Weights of a small transformer language model: no biases in attention or MLP, a variant of Muon for these matrices.
Each number is 500 + 50 x the weight over its row's rms, rounded and kept within 0 to 999. Layers, rows and columns count from 0. Numbers have three digits each. The size before them is the row's rms in percent of the matrix's.

# layer 4 MLP up, 1792x448, rms 0.0523, rows 1522-1584, columns 112-223
095:439397507530478469426470474482531488469515585487521501453496525466442374480410493538533413510410470477505496452513466501520479422471564462497490507491547540545462565522393548497514430459420422479543462512379436520488579506565560539506474602391533478545537445517543403550580613574515497414521531517483436503530480583440565508499400467490
101:579551489503503555459550430523500460496522473577514447386368564448465522615444546545434433544555476559495489502605533504477482476520531498560541449390526452446464429455457491525472470531523580490551631435563479497484537507499466564508459552470449524474419526504493509429471465461441533471464458534509499411470552493528552456462625434422
099:538515403483463509493583483450444552521472518565494520496554539541577466471527588504487476565517522533457497538438495565426565489506456533548489522506476454457511527511485479443496417466531457513487538542513452533536488509468562430381496443512471494481488492458588487457472425459529532519481534492403575485474420497473550514508595395451
097:547481549619500543459515548582508539465492488501564509471408492409479524478556440493479492507510467504509444617580453470448505467481539490552459474521424559501509430512598498422495486571574473378567454486471471479400532491426420505451487497491511509499538435491538500457519483500472423509559459491446527368504436571480524474488445445555
087:457533522550432468483476504605504530522418524471455531550509569455514449421462436508466471560375552530456494541508517536512528513494585551400546460468481487492449423460501524563471553552569588452438592666490476532562495527424491447532508467472500601488563503566425499540435437425459463530451476404496485562435537501483573541430443605537
098:546499457440444534463483425549418438535464410580590483431594502448503420500545484492509493461522563586458470457465556583504538592610519565594447499469543471545572495520552507451437584469513502430568458518537515538498499570389505423475461442559454523561531498461503540482531529585538576418529510429388570489495495535428458610491554458482
092:416515470384624402600502447514460596482531480602493435443480527521578441567375519462441563463486465531496525547566586564547466483588520491454454423471461454543465506514563446566507490464553518492493518458505539453452532513575464547484559467485545524498475571503473604539564457486596569469426520542467443496520541553477578564456459460554
100:480415515483468512514438480426510567498513535537536416462552361535583430473474574526471550458596460445467564447521588483481535533490477508541497486484542492596566490485545453487532492523494564619473477590565625418484484544584530554527566454552468416435418501501443559490456469484619549523452593430517478431523570512585466540468511424447
105:488422450564407574408547390516471482509523469514568374522497583464487457465530491519507515572548415511459449565500549465490496493401442555465499399517520482451560479461509526522590426416554468480464515440516522566547398545565494376493492518586591474525539464490490515546545584539548501457469480546490527442493533476468533433496487570517
110:474532470392465510516604523534454509387522514503533583492538395506513438527473476534570503536486465422467485593515580567453443506535544516448492445435445546562459530572500523544473506540524554489538556439583476573514483500471577445450395555543491466590513500413520463474471513511528485612509597500505530495537461580527552410354518496502
097:569511417513489506513439498506564501500461497490510482570433528439418534524467485484431501542519530479466511528361561516542525594531482494557503501429409395500476563467551443442538490591526585464498447531505496543463441508471529551689521449461522445487519386489482474498499563455555463562592534507501451534470539618533405536399393607484
098:509478573570445481561480413547478549547503472497461578483421485546447531603492576578502500481567551544535546619425524497454471598423445490538463411496520536485515550489552511550468547531457517589596498486516461499557596446532540470382533518469506467495482482535512494494544425491438520543473433472496510531513396528427508572477528464486
109:601450544490422447557508505475520505548401491592543449536462569532560445521520542515523562427499473522564440522555588441569480473497558510546492505536538551508443508409462485477522436459487524506511591464547410585506569409603517467448534467482404430467520490489517447578501562528459467462446511501546432530542406480498501543431564466530
103:528454390548400455412473532502526654511471495449407525426477563438575403539521431501493636529550521538469551453444448501457481490478574486528538463521497461623472537457567477492439544503566483473492433459555483545488417536573494490551515422378587527532517625526523402548422478524566522472457457510485500534575404376486571508565541495464
096:474490502535491583501455449365474544501522477435519536508585538521556476471475522445508580502490469593618448450459514456479490543474479508441485531514550487579572451442517456486540491448560419488473430522438515473553444471517475341509515504494533581434486481560395464482532506453384493446431438463411529562496511506575547533459554484532
093:532453533537430583513460559451472490485511457527531454453505485471588426512493438435594497525451430546468487552526383465502461562428487462509493602446578493487339436508507428556532586508431519415402482485522511454431495537514542535422441478637563502537581523469391465482537460512447514453473542615396434605476510490502542495525434477523
092:618415557540508516454517450532518561477551370487511518554398542499517515527552569582454436562466478559510532460539454374385612522536432443531472505474501487572507469500473438466488565482477486533497420488437479546521513563378443489477497537533428513521465516547502451399587474549520558599487563437604496488514549438580511598572430580484
094:489518531403516465477500576488591601472502426500467549511493457567540500537458552481535490535491491467498490486495469502491464490571464492521487528566496505524520474532526482464554560511539520488513575440510616587531491463482487499463543502461539538493506462492515545492458394488483510510557487451506547504530494484509579411506494462506
091:439479538463433624476489454460553598481522571511510516509438516472513509461496465502480513546495575486481596458514406555425445572447503539591556478590497473438441453457498537495415485557483444491485544496443462514541574519517539467456474562499527541526580552597551469431524485510542442552499501531521467491444507495502428544556552502439
100:515476417546425491459385549478439531415484574395447450467486497520582493396553480500493539447425392563462517540391575555449508527461479487581403396549440480459523436469473459531562512562531493466546459567524527534448561464517602565502613543509419509483506488479475526461549577570471524344468607584451451491450501508515458486532473561536
092:558457438524522518575475532480503567406507455594449495418492533433456549481547481537451505481549527515440408519515447519596466507420475497433443599490494429534547436499501509536594512517417516462497599424526478457461416396537480455504515582417578479570498456602449398484435618515473513505544500535496582502500543435407549542474534582509
097:439530487596566509606474452496481502535456476509421574556544484511549497552514476525528501482419502519504458545424568476440548475561509490394555472476534477484404540559517531557523511492451530469525426530475438412504476460521563479525474467477466496593471573598455513515515515471497506558435505602497553492536457471445437484531571429477
103:469426492517500510454436591600606543522506564436503448448498536474510585422449439449422582507506476511549512600492460505540498474420533516540539505410547525550494603503460503435438573426535586453497524571506514481489549468593595481481567489399523533484486572490526492518543569569524530458472496506430416541512489574563499400465430469577
101:456548493456488556478447551513423530496457501565618502531473512464551523538567544385567409543600412433561549490486492570516533514557411436577544398462587519486518528520428456550524458473532446532462513481408419474551489504542458504399483507500515437405539499514543450467529381513527527497450363502530652440548474494415491532524527569479
099:545422422553528514428477591511564571501527515555529500465460465550525454526492487507494441473420512428534450480508512498469475487478503542566485498545407561568523483460557491479489516499590494466469480498570419493538497406417526568451498416568565489521387521548543569452524471610417506452496474469552534522454513541550447565363498479446
098:607524452435590473603449439593492423592464503497439593491529429423460538515564542443604459506474454490479509452585593534532445509513585392473505477531563494478477450495494546560500524456447479501585489479465492511492466513543514471479504460467467510570535488524557620456488430546488509475423506476517512567434537507512498601499571578574
099:542548471508439484467487502506453464500500571387572632457503480510522405594474523482468569554477433493488523508543521499498476510494528591558525515477552580586488493537468472453501459442539550433552388475441514453549470563476615510480511550463344393410510459392386492554524539478547503477491425444467489493405552493545516533509524514445
106:551512481479496508596502552541430461445454547476414499464613497462540587519480531564567477599430501587503470509491534545588429529416491566534420494442452504479549473497504553614461499499493402539451512518459415489437522422499506466483525531502550523441479468567572530421573502431466495513481487474468563596565587509594542401458415542521
102:501523567379423509551563544381433549538580449512428534549460494489530452399544495570422452410526563515425519422482509490421553453532469467540500431557477432524573536469503479440489523540460573550558590373518485561481534525530630479434484460522491536558477350517551493403489448436486513541524515458520458482533500518517459472555483471518
100:555414569468431400517562465547494488521535434412546495478568474403546382535555520426498472511516499453531497429448496475556565553539549477474439489521534464483484465607573411460505440486568550522530484536478445441504494438466469440506393491542514494471446428626437503516461495465491561515470587544531502541441503526542421514559483451475
095:617479438561484554537434641435489511588558462565525453434492463598483468539444449453511526440423475440557545495525535469434499537564503523517397484522530506577503434478526602523436475487411538550582493479512478421502440512489555566454498501511442563471494405471527509524481608383434510432495481415539453543521554537519452534549474437484
098:537484458487473479441466527516541393550508490506498529596542344514456502523506522455476438538457466552478480494533489483516521535480445486460463437520493446526503475540527542444490570476468536507557460475504544517548429374523486415462552517469558459439507542496490519499442461506520450490460589415534503489507589541600517529539503511527
103:523538449458462478582429514481544543451449507519499499545483587413527423492494577510503436491479496558522491460503510567426496483528378466427528518599529538553459490530529478531407484553548425501554562539410516555481486503496513473387451381553524540443599452546512476574490600472490439458432464550538522466518514582465523415533535493524
100:473493467457440547545460454548422575448482457555500545517539458612437533541508491560478520493363465611551399543473527558443497485452477469494489488523481476493461592472515502481445463523417479510538484541554452533560513610493573421429424538421449473461443575440600434495478436500537569432467528528469425510588520619510527438474436476481
098:477442481493458530514521489595394543548475596520513513470524500506482417570511525565448480416442474545520448560528481485516509466522576492528445522469475466487510493454418506469434455532576518503493503453549547500525486516501477411468431533507420459478508442517467533496585432571526441441575464575525454486421479461449525448513538447501
111:509508596545558518523530446423494475512499501420518537573464505574528448398349484554544495501543444529568399493524588498485472451471465515413456479538409464381515494540498539546572443578490543489572577484573528556422534535577472475419440598535537531509455467396406565533590501472419486574547593497528511483389507504470500472560545504590
087:465480538453473487473393528555468519529591510490543504539461450466533480565520553553544417516491510560514550414513473476483506495529479424549473514515470482528550471422485545546517456564497465689422567395494571383479498424539509622519531512554510467487415515394495460437555475498454515514481465526569403418449568435455460517460642489477
098:532429568527565614514508520530510481425542505566543476499416519477558467519521565577481500494467502542481468495461456538544480539593480535541520532475548514417495494428497440533617477528532433575430457536548496561506499455482494504518523463534547516439450563560496538495581562519493499534574464554448533545486535525506624475522553412451
100:449546462448439442495594498418566519529549493491512648473496478487466486546486583426505497384507453501486477537542514477472419476503548551431549580584535481475427518524481602533471454440471464579580462405519546633533553519547422465462511513543403456437605558543470498509587482474426602511550505356553518474558484418498491507511499494560
087:537466570515510412548492515471422470390475510493518531466506493445448565527453490470462555537502569526484522448433485483519517409466496454616446533511512561560575507519564504512486522537451498635525460424464477477531578441560506448495570481505460560456508555456442456483538524562428460455478390403480543518514499497551514375506557508446
094:592528615537452434532521455523528480484429438488568463460518467528464509597460432540597524499436485492529531515487503436485590500487548494491458485480585481495449574532440531513460513505414615552471566475433475522492456420463525398540574512392425513479497577540496445503463596599521534534447535529462521577522469478536509440460508545504
105:478438520500600421437487555558458484486540419536454463503595579426442495484480485534414421533443511552338512504523539479493497477580398464570473501538416474491566446440489549479431642544545501550568473484528504548437503464497467526497476488506525655520461458557502533409446517575514480489458540488559410495505521553461472476507474527510
096:458555474419463448538551505449467453539485534514492467429579507474623609505453506518513523423467497419462567526413518547473509476514410542498506533547513503527450581488469552498569486522493513518420460457522506483477527547468452430641472582526613531511504576490523488472559498514558430464562506421561467492580456528575524433499453520484
103:521481482491536506527459500532456415527480525473563578517545566471480563488474441530448489493511574470576631531542441454479542539501384512503521491527464429499495595522462457491523469458524468534492505500458571440456496500509506528534507459551533510541459496463427468456454528517459464574622449530525476476541559582543573424475428552483
090:505430550498503472495488568439502499502472587547510420483509468488493408563540550539346492492396480495460463548401446494429552459449519501515461484557622473506478487482508550455434491461492505525564515462444466519521493522593572569496507532528430439528473583484558521523450499511512507443515476418539526455531488543512464452511384525562
094:575494453409574525427477518533460453495455461525536615409581519502507549501464547517533377518457515405406464526540453597514593448561548506527542463460495523564465475540492520585526481499536537546552467406453513557475547506451523456557508650498474544506443519512582481510598532525508437493441447467501487393475580580518512509482555486480
100:518571564505428507456607504468538499505460546489388413540431476444502433548494537559418463470505426552507550580487447485546496476435564506496460491431354459547492531489463502541466394516487514506597478472498504569481425500474516521440421434401550598554523487523435550521502521469402519568466399445550448537471419452458492447525583427453
106:503549502397525502444443601520517493462545517493484523434495441464353537548490378613541461478476482485525518536601558463467506543569539532345479450394431494493497511487423551511577502480500518581519514512579471511437423507576459392509508513557507450607516500482466536400490482529510440470412506383452474468598450525581480474408480439448
101:458555475496570475528489594546568509526586523547459574455535470546496395468549506413465554448535480468534496408512588428540552556559482462525546465434396492545483539459524521466459433425390517501465485467566570472444477487533472510466526545492511537571510540484512551499527440515440545486470477438529484518506564421536499469487586433427
097:578541535534497533492507537485459477515539466463436537496522514484470530482529550445511441617457626566470564489447515514550501579475451515428440543518533476454569538491389532448374463514441463479464543459486496498480491461464452504468441440636513573492586518506495556528549528453472474414452587538668500581553517515509495536617513486520
105:462484572573477483405431612522431538466509501492605542485543417419459519429496497546553453485566486546508470473476494539465601499531428447554533575447471534499576456558442503424459523453453477505523537511511538561463562503501566499410542487514458465483465525506470571527502446489575500546527501462461459503466426513475534478508507550537
098:439494576529529465569498552579441558505555461515493523548535472530475562470491438466559467504563455430465556541535505486580487531437460484529568553351468411490449494445517568516499505490443550465586538461497519479468496516472442498556565528446563534522478521481423568554433549473513533532444477501552487484494491542548507526456557508511
105:442491441468475457519492456450517587541486457509519470495501457497481486536437450523548488444454441586478459521433538522456508485537504386534440510571463513594540506469549565495552349428547421568459523545545471567447491494624474598471488451500492491510480439447424557479520465555561480497477534500536447554414512452507445473581482456537
108:506487522459461387439548402445512503530516426524519504469509469507513430565505395469526480498518434524510533465512430474426560484578549559508523496441399426437568515520534527527482493518519524420418610478564545534512489494463390472392549526473499519457447488453486520441455507462514500444473558456592417562561530463548564556540452566545
094:564490504475477477530515532533566520407582473490514592522546402562463482483465487503504533476414382502507464494658498515634545573563617532430436427533455500475570466568380421488517457479418573475499452552449497442470509468432583546543411482491550483498462373459537513490439472533499472553475471599476547560430523581528496486456483509557
100:557472464474497519521454546416485506481436526525502475512583598526627406534476454510600507531510457582567401581456473590533471446521590526529457394454493468522538543422506407457443525422497443498453469475468479662541501492480543503509446418484472448506485469574483494587556533470550566469490510533456494356381361437529545530507455507524
092:520486339469512510535475500517554603510499492576493545540426485481547531581497474509597557445504398490483470513405510456462528450466481423451571487513507435521473515450517573585469517447538506520452462516440557542454512546538616523583494478467524566572477626540528523416487488447527517553504427479443415505463556535464515582577486529501
102:560506513464536521581496476476451490458538552516466534523505609457511390554476420525494477432548408572416489472470505455530512516515506475569476552521485458409458547536537515488494499380483446511602532577481545461462508610528589461472539586508530481552556501571549533411575547467579463479549478441505463429545501529449488464547472502483
107:544394555486511502533450477505509588515462538462425501511509530470599491501520430422475509513460536529528466472465534535518514565531415377530461535436473416497429495499496606480550503504467531403514583545469493528460556445460559453429592501440533509499454436527469481464466504449532478471450486471477554468426542477484483545484521476593
096:432458466577520509569480475415449549406536478501493560500503501536544442457516419534512492513479459558513594535434473527419606462429502462585484449465532578473537560427501521528485471526478512616497506519419491517612483453442548579497574530501555462406477570474439456486492458517516493439538463456540502419508514430509399501516517513529
099:549465564490440509494526564408510518538570514432431633468472392468443450491426572461535596553528546603552510460457463617482506518481505383591526485542554464585564479514571516427497463477426560509567553471453435520514494533542532602517491467411524500576445489430494467508547461518499488512480510548554537476428485526490511518508504474476
104:532545516476440506457529476508538440562452479567566417467551484522516531540461497508491539533539537565556483546545453509576477527550436503525523503562535536471407494453390537548561428479466507484485479542557481436507469478486340455464514445593552481504564486505464599502451485562489507473458477483532505472385554576467511415544449518516
096:566420490524463582500547487460564513538577473572540410537487428530486429507505500475527463527508475483457542554443436493508457476549558452553535456420431516441573478417536459436451482584467567511572528424493461489530522518469515526608507450543489468439541477392553567510455523436478441521505588523569495414508497478580478454499529496441
# layer 4 MLP down (transposed), 1792x448, rms 0.075, rows 1522-1583, columns 112-223
098:474516505473455440476414468492531470501523471565432527529463491519543528501499600552489465613395519430494487564488501507526511466525464545508472606467441597495524528545469488557551575471524438501359468458541495463511563483500594454473489570454527539477502389490542397485575390525535451391581502411518482516531473527441497428484487463506
099:441473493497437512464403438475558423598522544532495422490577462538521466536474477410469412401468512530529488542467514464538464534494422465465467538466458514561490484444490484523485525482408518618439497544490644534483480511449451561501538464494491415493481460498492483558402550504559448542472511484516506577502470518506539458528490497457
100:486504533484534539605517423448519476504515588459475414414526548543459475439558539483532455596447558522535530492507493503621551561471461549448521546467440456473515421508511429541473469500522339538555487480530525483491482565444534453447539477417682558586528529480534464370413454453467494555543488507476554399495498447548499433482566579501
098:434589497499508458474539492533500532473445474396500450543508530486478446563532457496488458519439576525510504470588529519449459502423480487468495484504423571445512487552526482516550475614422530439497578587583596484510483491439442520483531564530435532506487430457460489468497465559479509442487555445503510499504451458464564569477421460538
090:562461523561482561560510444617495497472508457489449499544446523463592540513590469529473501481525522492510514540466468461507541441464500465410474565435572529457436440452488536543505524552589537539399506513535485417458420579432556471498465567450482572581506458498391489457366549530448370452421494443430487435441543584540446453561511611448
100:485495480510433461459518516533502445490528428585467608474579486468537484498493534438552499448449527516586488431555541560455445565556468518475471456530622571471522511557563496529536549447513414503519502534431439566431554550484565482473496459586541429554508404449448527535521470569528470508494459472506496494442422518529484472497517591537
095:456527424441427489552502514513526526538541497475449430444497623501474463482453553463436557534474555549499463530520506479437515501418479514499466646568517517510465478534505439513545395477494515531529576520495536400443407583483473463518623529563469397505582518557505507521544549444512443576521574517502545488462552577553454515466427469505
096:439448538429557419504468537467595446619525500501394502452530495486532500505483474502459618547551494469517474431435491477532502522540533490395527525552463459445548573583547514541555538550451581455566526443429457505466533461431552484564504440529490569472437436472541483455549442431542514538612445498521533403548517414396532540548511458547
113:467522552473474506527449458496451492423438469517470460473504626533467519491569459483411479517497496478362472545499589569427635527522437514570495598456536467499443520527450492509474596550534477405452489464554512614531488365473552449465351525467475398524463408585482514554505510507559545468494394467514434474463530499508494519628443503535
105:538457619465421523486475468499502464501477413502479611476479499536513487484557472439553498569448449414468500561468487448549437499476570673479493499455465551498523541410485467492490477520411493532578489543554452444526503503476477386470574504510510473452493561443478433466433561522505407524467539500439466470434464637478474432506509516581
097:588621437503488451516544407519480502505508439511450501510522498477359524512456518487473489530489647512433599493485529503500606542434573389481472494507498526515566542495512523516557452588586560497515470556474481476417532523472488399547495504552483481405526504522501515596506597474573422503481559543582415524506531469540487481496396386532
098:509528527447474494552516423432499473485465438458433451486484537468444399532524489462524502537427431522466459494532466536490564456556557465432574503494444446547509488467502566600580493530478403468428441546546461499426532512527519540489511449419512478567536517481446537532469453450510456465507476542439466521605436463544587553476496501519
103:459453504502475479494540547562495499552509437479525544479513482521521482520524420519571556533455497507472454532533578482515486506512520503495468420495546536516438519563480532531429538469599502531518520543543490502524526583561543519476564561498564513466513611576502503578549423607482602440467497490452466492520521455516548544482521496535
104:448463420564465502515489547449450506452530456492454521485451456418531508494473544445506541458566457468480523497471470469559413569469531494463453461465494481507570440440541558589475481450458488455456334533546530524473507463536423550507583515533537470413439463454448387497513425602448507449461463511454510524466359510505553460505534551451
097:451520476612480464565548505458517567501544549409534492507519479392565517488544497521475520482480546436480518467483398643480502584458473474448461555505584539575460586459510483469454512530530516506525501622517500463490590496496482502496535397466439527502512433471474509421598446483422549459559391507529489561469523449507479553563638509592
096:507517446506452581544449522465473394481424450544547455497470501515478540479531427504563485546449500513541529482410578441523417554460386506505364623510471495516498505542516472466460535552459507505513496451561513464474459499499522566458578534561521540543519517521481588475543453570481460512439537494453527546517489598441580505597381411552
085:523613400523487427537527422479502491490509468402547500523522469575508509481369479519508579489496492455511463508551540544517559515540556519517500537469512546408518439474482658427517528489614493462537527468580487436460557508510483511508516475451472501444555526526477508402454520515478526454490485486489444471505511597348506412530505527532
095:563578497410478495445564491462568494460538566491541474449455492478454474478456617522538609619500448438457593447513504409487542404492511506556498556521499510503488486510532544494472501475605509491496555505522593550523493492503459549491476541510547470451486570459480522560558413506479506541498440438535533463432458536559527479480541476539
093:590471522552481527496513548480473474522475457502534462456507491507461530500500507462586481500492480491394497440415534551508516547515490505382515476470459494575498505501476481428570534497522542480524497519566557540455436498517478506541479507371532499466506610482536431577493488467437456494594470522445509510442487501540505443502431491572
104:488515391616508519414430431509472440425494504435425421524505483517574410355562488479464502420428526531489440465532564412564497544479518427527498434521388466496396500434483478549474578565458467437530457484538577529489520548399416625558566493415529516466601449503486517514519491594547542497428530554464527466493513477544562414461472480535
096:492492495543517507418482514492483478481559529466508498604446488609518497456452477430567504468527476473518475480533484550535612548493460490521458388502564495474405557448507504496423586466542450505483517595492601522568438447458505523489483487454414497478551525505449553487484495573446528557493546420408501503443478414505503483421570490487
098:499481506415438498511498486448501536496467523533508460483499517490560595444418428588566443483466448482475511435610528432509557521482605520447508515558441522583479503490540439448504481490530512533444508490506576473533528449465495548516545524553592469400562482556483438590420544519454472564511584480506530495527490473424445517468492513476
101:539575503502476507461521431497588571476473538462520556561511419517539608564486438501472450421516427544464417514533506496461420455499564431496408438476466555561508431546426573557416519550422535537540487507495511547425513492406486520494461470453481537489449387500563558453495497500452415491492509495446529495508572485458475521460423502495
099:514480497435372532550477583466458521580445630474529524498510478600443455489533465425548442491397508473535492500486516604407458547513447517439569508469480421533479489473475489533541451397516401494521501426458563540528531567549498516509542594398551441571591494493481425471440461490473452573497538453482606539483365457551499463508539466563
099:467497485542496465597538521525524530509587552571508605571515515430527543572551529518491513579539502391508493496504514438499429410579476623482459451534525619529499481533484464489493500514485428538434561617573442538495472480532478527537543528519455520494460522489525512517553461539419463441550542494569506571536488475433519465493357439448
091:517529457495518463459551511494473541456502496544447453536364528555609551512428563510480596481498453457509524490370474457478524519537551554486495490458483545553526474543463558540482532530585548470520468565574591493592496531459450477516528548544479494431521465575512414473414471450440555498501485512508464429556448574406441575492471528503
100:468456467476521538520504505589488450511464601430580391535507452475514538502511550506528544465505519570444458453547405480604415539475434418500508504481508509476504439441519547530437468531584538554533501455446564453441339479624504508502508522471513598527477537510513532512446558528488539497538410484509452448510390501332524498483480502496
109:502447589485596431533434445480463432558489519553420467453593595436551502523418543503437494603448524513439451552456516484489525549483391538578384491554522507471566529560579483542520480545443528481501533518393566559428445469526472496467515518441546485486491496530525520489579529522498535517568503437471515442512456401609510488521499553457
099:450517552538545552555492547481495536521564499531519485453498467541559502444427483511525659539487457552522465540441561524538467531405488461423541509504518457557479474383430494602448456474521487572509461434590443425446476487543493590479510531547490516590609479514610509417506503449496508489512504549566477531423506490551484490453453477432
099:552499605359456438490491482502438483423499442515543532542543437470491529579501524481601525439450503492422615487525492499608591522460598456487505480495559498479481511591468522479481395500556494507539482431534549605463530422476475498539475576549465492412559489585488425472499542545586515583496517490496499425405498543559446485523451396452
097:509496543492558545477519426488591537454518451514531528511400455562526507475408526527540492430469422538517477476528501454656428539444532651452513474453440440496482503466499487512536439349496534405501561454464506541565548456519440497545478466498461549552501487432566558532464498408491568595542511449506504555446512458486591496478364401505
097:474531580529448512544541618571437460527497532585577503553485457439486518490471493511434496535542504461523408440511451461568488460567445487417477573555459478531505429532501425531501507498605454472471549457464542559544466541498553484564479561473510482536514485445500536580544514440475527511494397541542484533474469500552539489441392436572
097:547442479531491502435519576456483505481542525445414477467486560429534478485579580472496482527486465492485516464568514446454510575474540501523485512507529499485551505493547466498513559517514438499475574522554580505526451546543461496427494459506444498375538590546509496572577540505489491521477452434498355548403579509449466448495527521592
098:479453472552473504508490480562396492509482412434514495482539436484512506531500565546451500518490517507469381570481480515519378506415490453562517507487537408582475504538487481553414440442417416438528448528465466466454573454531538465478429525581432479524532448514503396430483527540471471397574439480408571461499504609576472419401442511480
093:453426538517545542465507526461434506495550508516466511494457458572422507466451527515599447466520560546433529506518441596511548525495463455493598610504620502489540475454470520502406605543567541334507394470574419475522485537432434384427534578574584487524546579457503526462460525455470530482392484547472442540384476553572437523546461456493
107:441487491534479501437520559404548471532481493484454416450531488495489482564604508478647534435516507537525507512533495608482460593511463480532467547413499551484464530446568452496446521477567478422582488452527482508512504510513586495462566492511548492520502523442485557406542478541530523522473588450431527477552375490507560533450559500537
105:481440435451537534518500539512530559500547476581547491457458555431495503411529506534469451509474486473459506500503591489549556491457418513547461422444433548509526399498548477495509527475537464465631528468424367452464448596471493501337477560505526481425455473554481549664504546465489532528552528508510448474489510454506551526455419471445
097:611562554550514606428593486486563548549567470432420484380459575525501586538515535521433528504501486498376518470475473518482548475447488444590483399614505509446460592377490474575442490365501423522575481499485489541505489542461527482510481492488569464460551530479475378511376513542464513497422411545556513504549584484432531453510476434427
097:557498569469590433435427435460417468497509427511479550485519492470515452483493550369520513517458479506502437551493518548505464387535539465559541517643532570520537516450545583472496483522505520520436544509434556522485455534447451527566420498438510553467491514615560510475528560521517550502544437491488503482483518511422609431431518529449
092:476541493548495442492443479522460595549448443520455483433524540568507516506553528505436530499437481547481604511429501521450592477528469451489446511547471425536490563503449532538440538537534511519611581498523476509449498504474562500468488558389573430495553597527474439549522583479417499561547420556489573553533459455470529456501463488478
095:502558468517509492505515521476454455576578512515571482503456435432592505490490392441473529510537537483552517393410438583619555446532413437461398526514489600516455560587540487452420478571580492483547536430521457499483412503546472504581518511505429447469516494477580477512451458461457516459536538518530468518521501553552548540497538501483
105:534474477510438585379472528425508516401464541453469491517464450428539484524488468497548512550545448527560481558517509477464446401509549404538530467533571506463562556448559596519529473494589435600404481498536374534482500520442466561506434409445569451536439559617443528478485565536547427472527476589484450536506537538565491415546487491511
098:464574534443433465464521467512500441468502512427523488409484576498516589468484479519452545478431422460562522507501481545558438559510442539509524529499429400431462500479566567539456526465566463552605507484399518426499557536544464409597461504517493531546510440536475503458527424566571509547468455469484574541476508503410526411630593434603
105:489545499478479571455488465488397625558527496533470528442485516462516472491596530400573510458505457523509562590491491529479545543564473444513482493426455480493498437324464531479444475477471564488500430534477484567445560527522527432585639490510510462495567494441539429503555561564426589516552439483540509504551415484449535473511481448587
094:504455619533494490477441495522556490472415451494519580520513473466540556552527503438508501380479566496492536470506520466557572524464520444626493442512435569458470460502547454465467578532567508479562424544527419504531408554577477467459577551429450472453534605454495520491459507527505428461548489503520480482428432501424529425532466448549
093:530551434457474481487406506467585514552514488498506524512471632452511498447485475462522482538549483533514568458446611479504539507482587496450496560436432472469489511508452506509476533496473504431472441512404513481494557580438498512475461459443503608546480471508605469520520525594448466438529553486530509421472455483482568589531628534487
101:508609498523508456498420485545497464433552473481614455444434431501584492544538582470459542504535433555527723623550572647400442453499556532558373542546500448494443557528570464512412533514539500501490418474533456494540478446488508488500368458463548464462525478517450446586542545486468574387550497534514490483506485530460531504527521479490
107:504402550522440573412490531506521437486411468516461507472523451492522473470548534517537536546460517467510426577435435496485509465456467563444495522373497549479417539421495457489512494489512494519555523529520600456567565444498552568488578475408534453424517589420411452491532536467558521548522555526471500569535515505488520429396529401602
103:414425500436520547495473551435471424557510596563496513444497416500543428518569530461502562485457537583539535416645459496549515520377562489465550541459491463487492539509473499500417546459420518567479581446444521459491483502473543485479524490442441521442493589483529511510440467451436527555455522402468547496435470537543572452558539492451
098:479470492417493520542515455481489421545592419448538474479581506515433512464484648484599494551489561474416556506411534465582523456512562525402508512516425536497529497510556567469505445489470560471515489371441508581512495494547472562530498443411503539487454490422498501443569516447427463472423500471491489474520519510504579450431471565449
101:555509498583445482450506541524479476556515505521524458529545411459524534504452468553467380479501517488468497533485469484471392590566546547412482414460489378481499496451517497533472493424504511589626552563528492529514514588409436457485447471480412455508474529398431592530489541473508446435495528486452557417491425431552512442509551476558
096:420518519479481501413499568429484418433468464501565459483446518420465468439488532517440494484538568455560443482508572585404422538518545500437551521473446566537475532508536562535462480488460461506447498477571519390458565437532490483441425519582525481524494472476478504530516513436440486509488538478404598431498467512539544493495466525415
105:515482458477536571558510554456449422495506506461555395513437418563404509518555533461472535500479459492512517484458456545488538483479459513482519576560447524505429543500457618435592445598493477483469473567478506511462485554465504507474559449501470466465441503526429444580511525504491607592489472530449471425457510587470516499472500526548
113:583491586418458589427582474405471491512506509554487497488480596509491513583533486483476483501494488581523498485424477499556551526466502398537467452591565526500478525545425484575497442430423470450443543448464541558509516437460590432472598462482604511440545467537486362523541476593525506527533483525507578538513531515594576470485452460474
095:454457545385512512432549535413524529490452576537496486517431402439487419552488509498516583498539499497551528526473352467612421481614446487567519536516412542519496536455470491481497578499440419520482508488565500505569558554415495517477526574557492477528471532497406605511531533555636510485515513506465503499395551432540506448511513508410
095:512530498482488544571537457437547586563494532418498492587567510546584402444491500566582446522449451575537503511488551446548504485549441455559482460564474477569456396456413501519597482533439498485415527452591456495504510525518451455454575472516572542501529473597560496555523472451485635465480495520439524470471451507413563490489450435421
099:488453604479541487543545557571518652398570465445602495467480411509468527435492534500560495486594460535564486406526465408478473422525570530522558491489479368472492543493503461471466474498448469458470490503494427457529511512413549549486480511560505534528477437561486536530478432482520451460491526510462454526546479520496562566448503482502
099:553514520546541484541428407486402405425510528477627432593488436487484530400532406489533537439608476542486514527472564424379498460472500427479562473517510553566452410471480519442516525494462485549475439522436487545523501461457557486510601588496489482480470596513462515400441478435464468604559547514507446551485415463471542562525438489535
097:497448433537523520538493482568530551440558474433482427477463497470506539463543459475417450500514516488506456431386471432514545542535496485370508587533436494495480590493587477494490484495460445555427432500506547456507544495414438539528469517525474577572419551533453499428544501507529571480537567528563478560537533421539475445505553560550
096:597502585516562491465445579501400479489375486628397446535527482421457475467577480384524543434564556595582450532494478449482600584522503514550441485481466405494496506519542547573522518548427547458527547436510482422522593475457499414519518464565458496454519488490502516527474479540539485570451522481450479504474502536524520485560509482535
102:471467541502422548472511467493537469460557582490478592447495386478408486507549631439509552608599515571550571518447517555519429521546605480517408484425568470499522485461580535460375483576508439471567431554489435497475502499566440626594531493427454515579545493452507497394453481511449561518467394542514480518492415586597592533491484433413
109:448458451412525516394471528539384505526544522572502495406415430505496439559469495477580446460492517469468387519563534374574462507446535457512590475565473442492494504447531529518515468430410468453527475530472508404464477481494475439435506564517578447512462465556499527478483538411437629498554424517471600515460562543505501516574561547484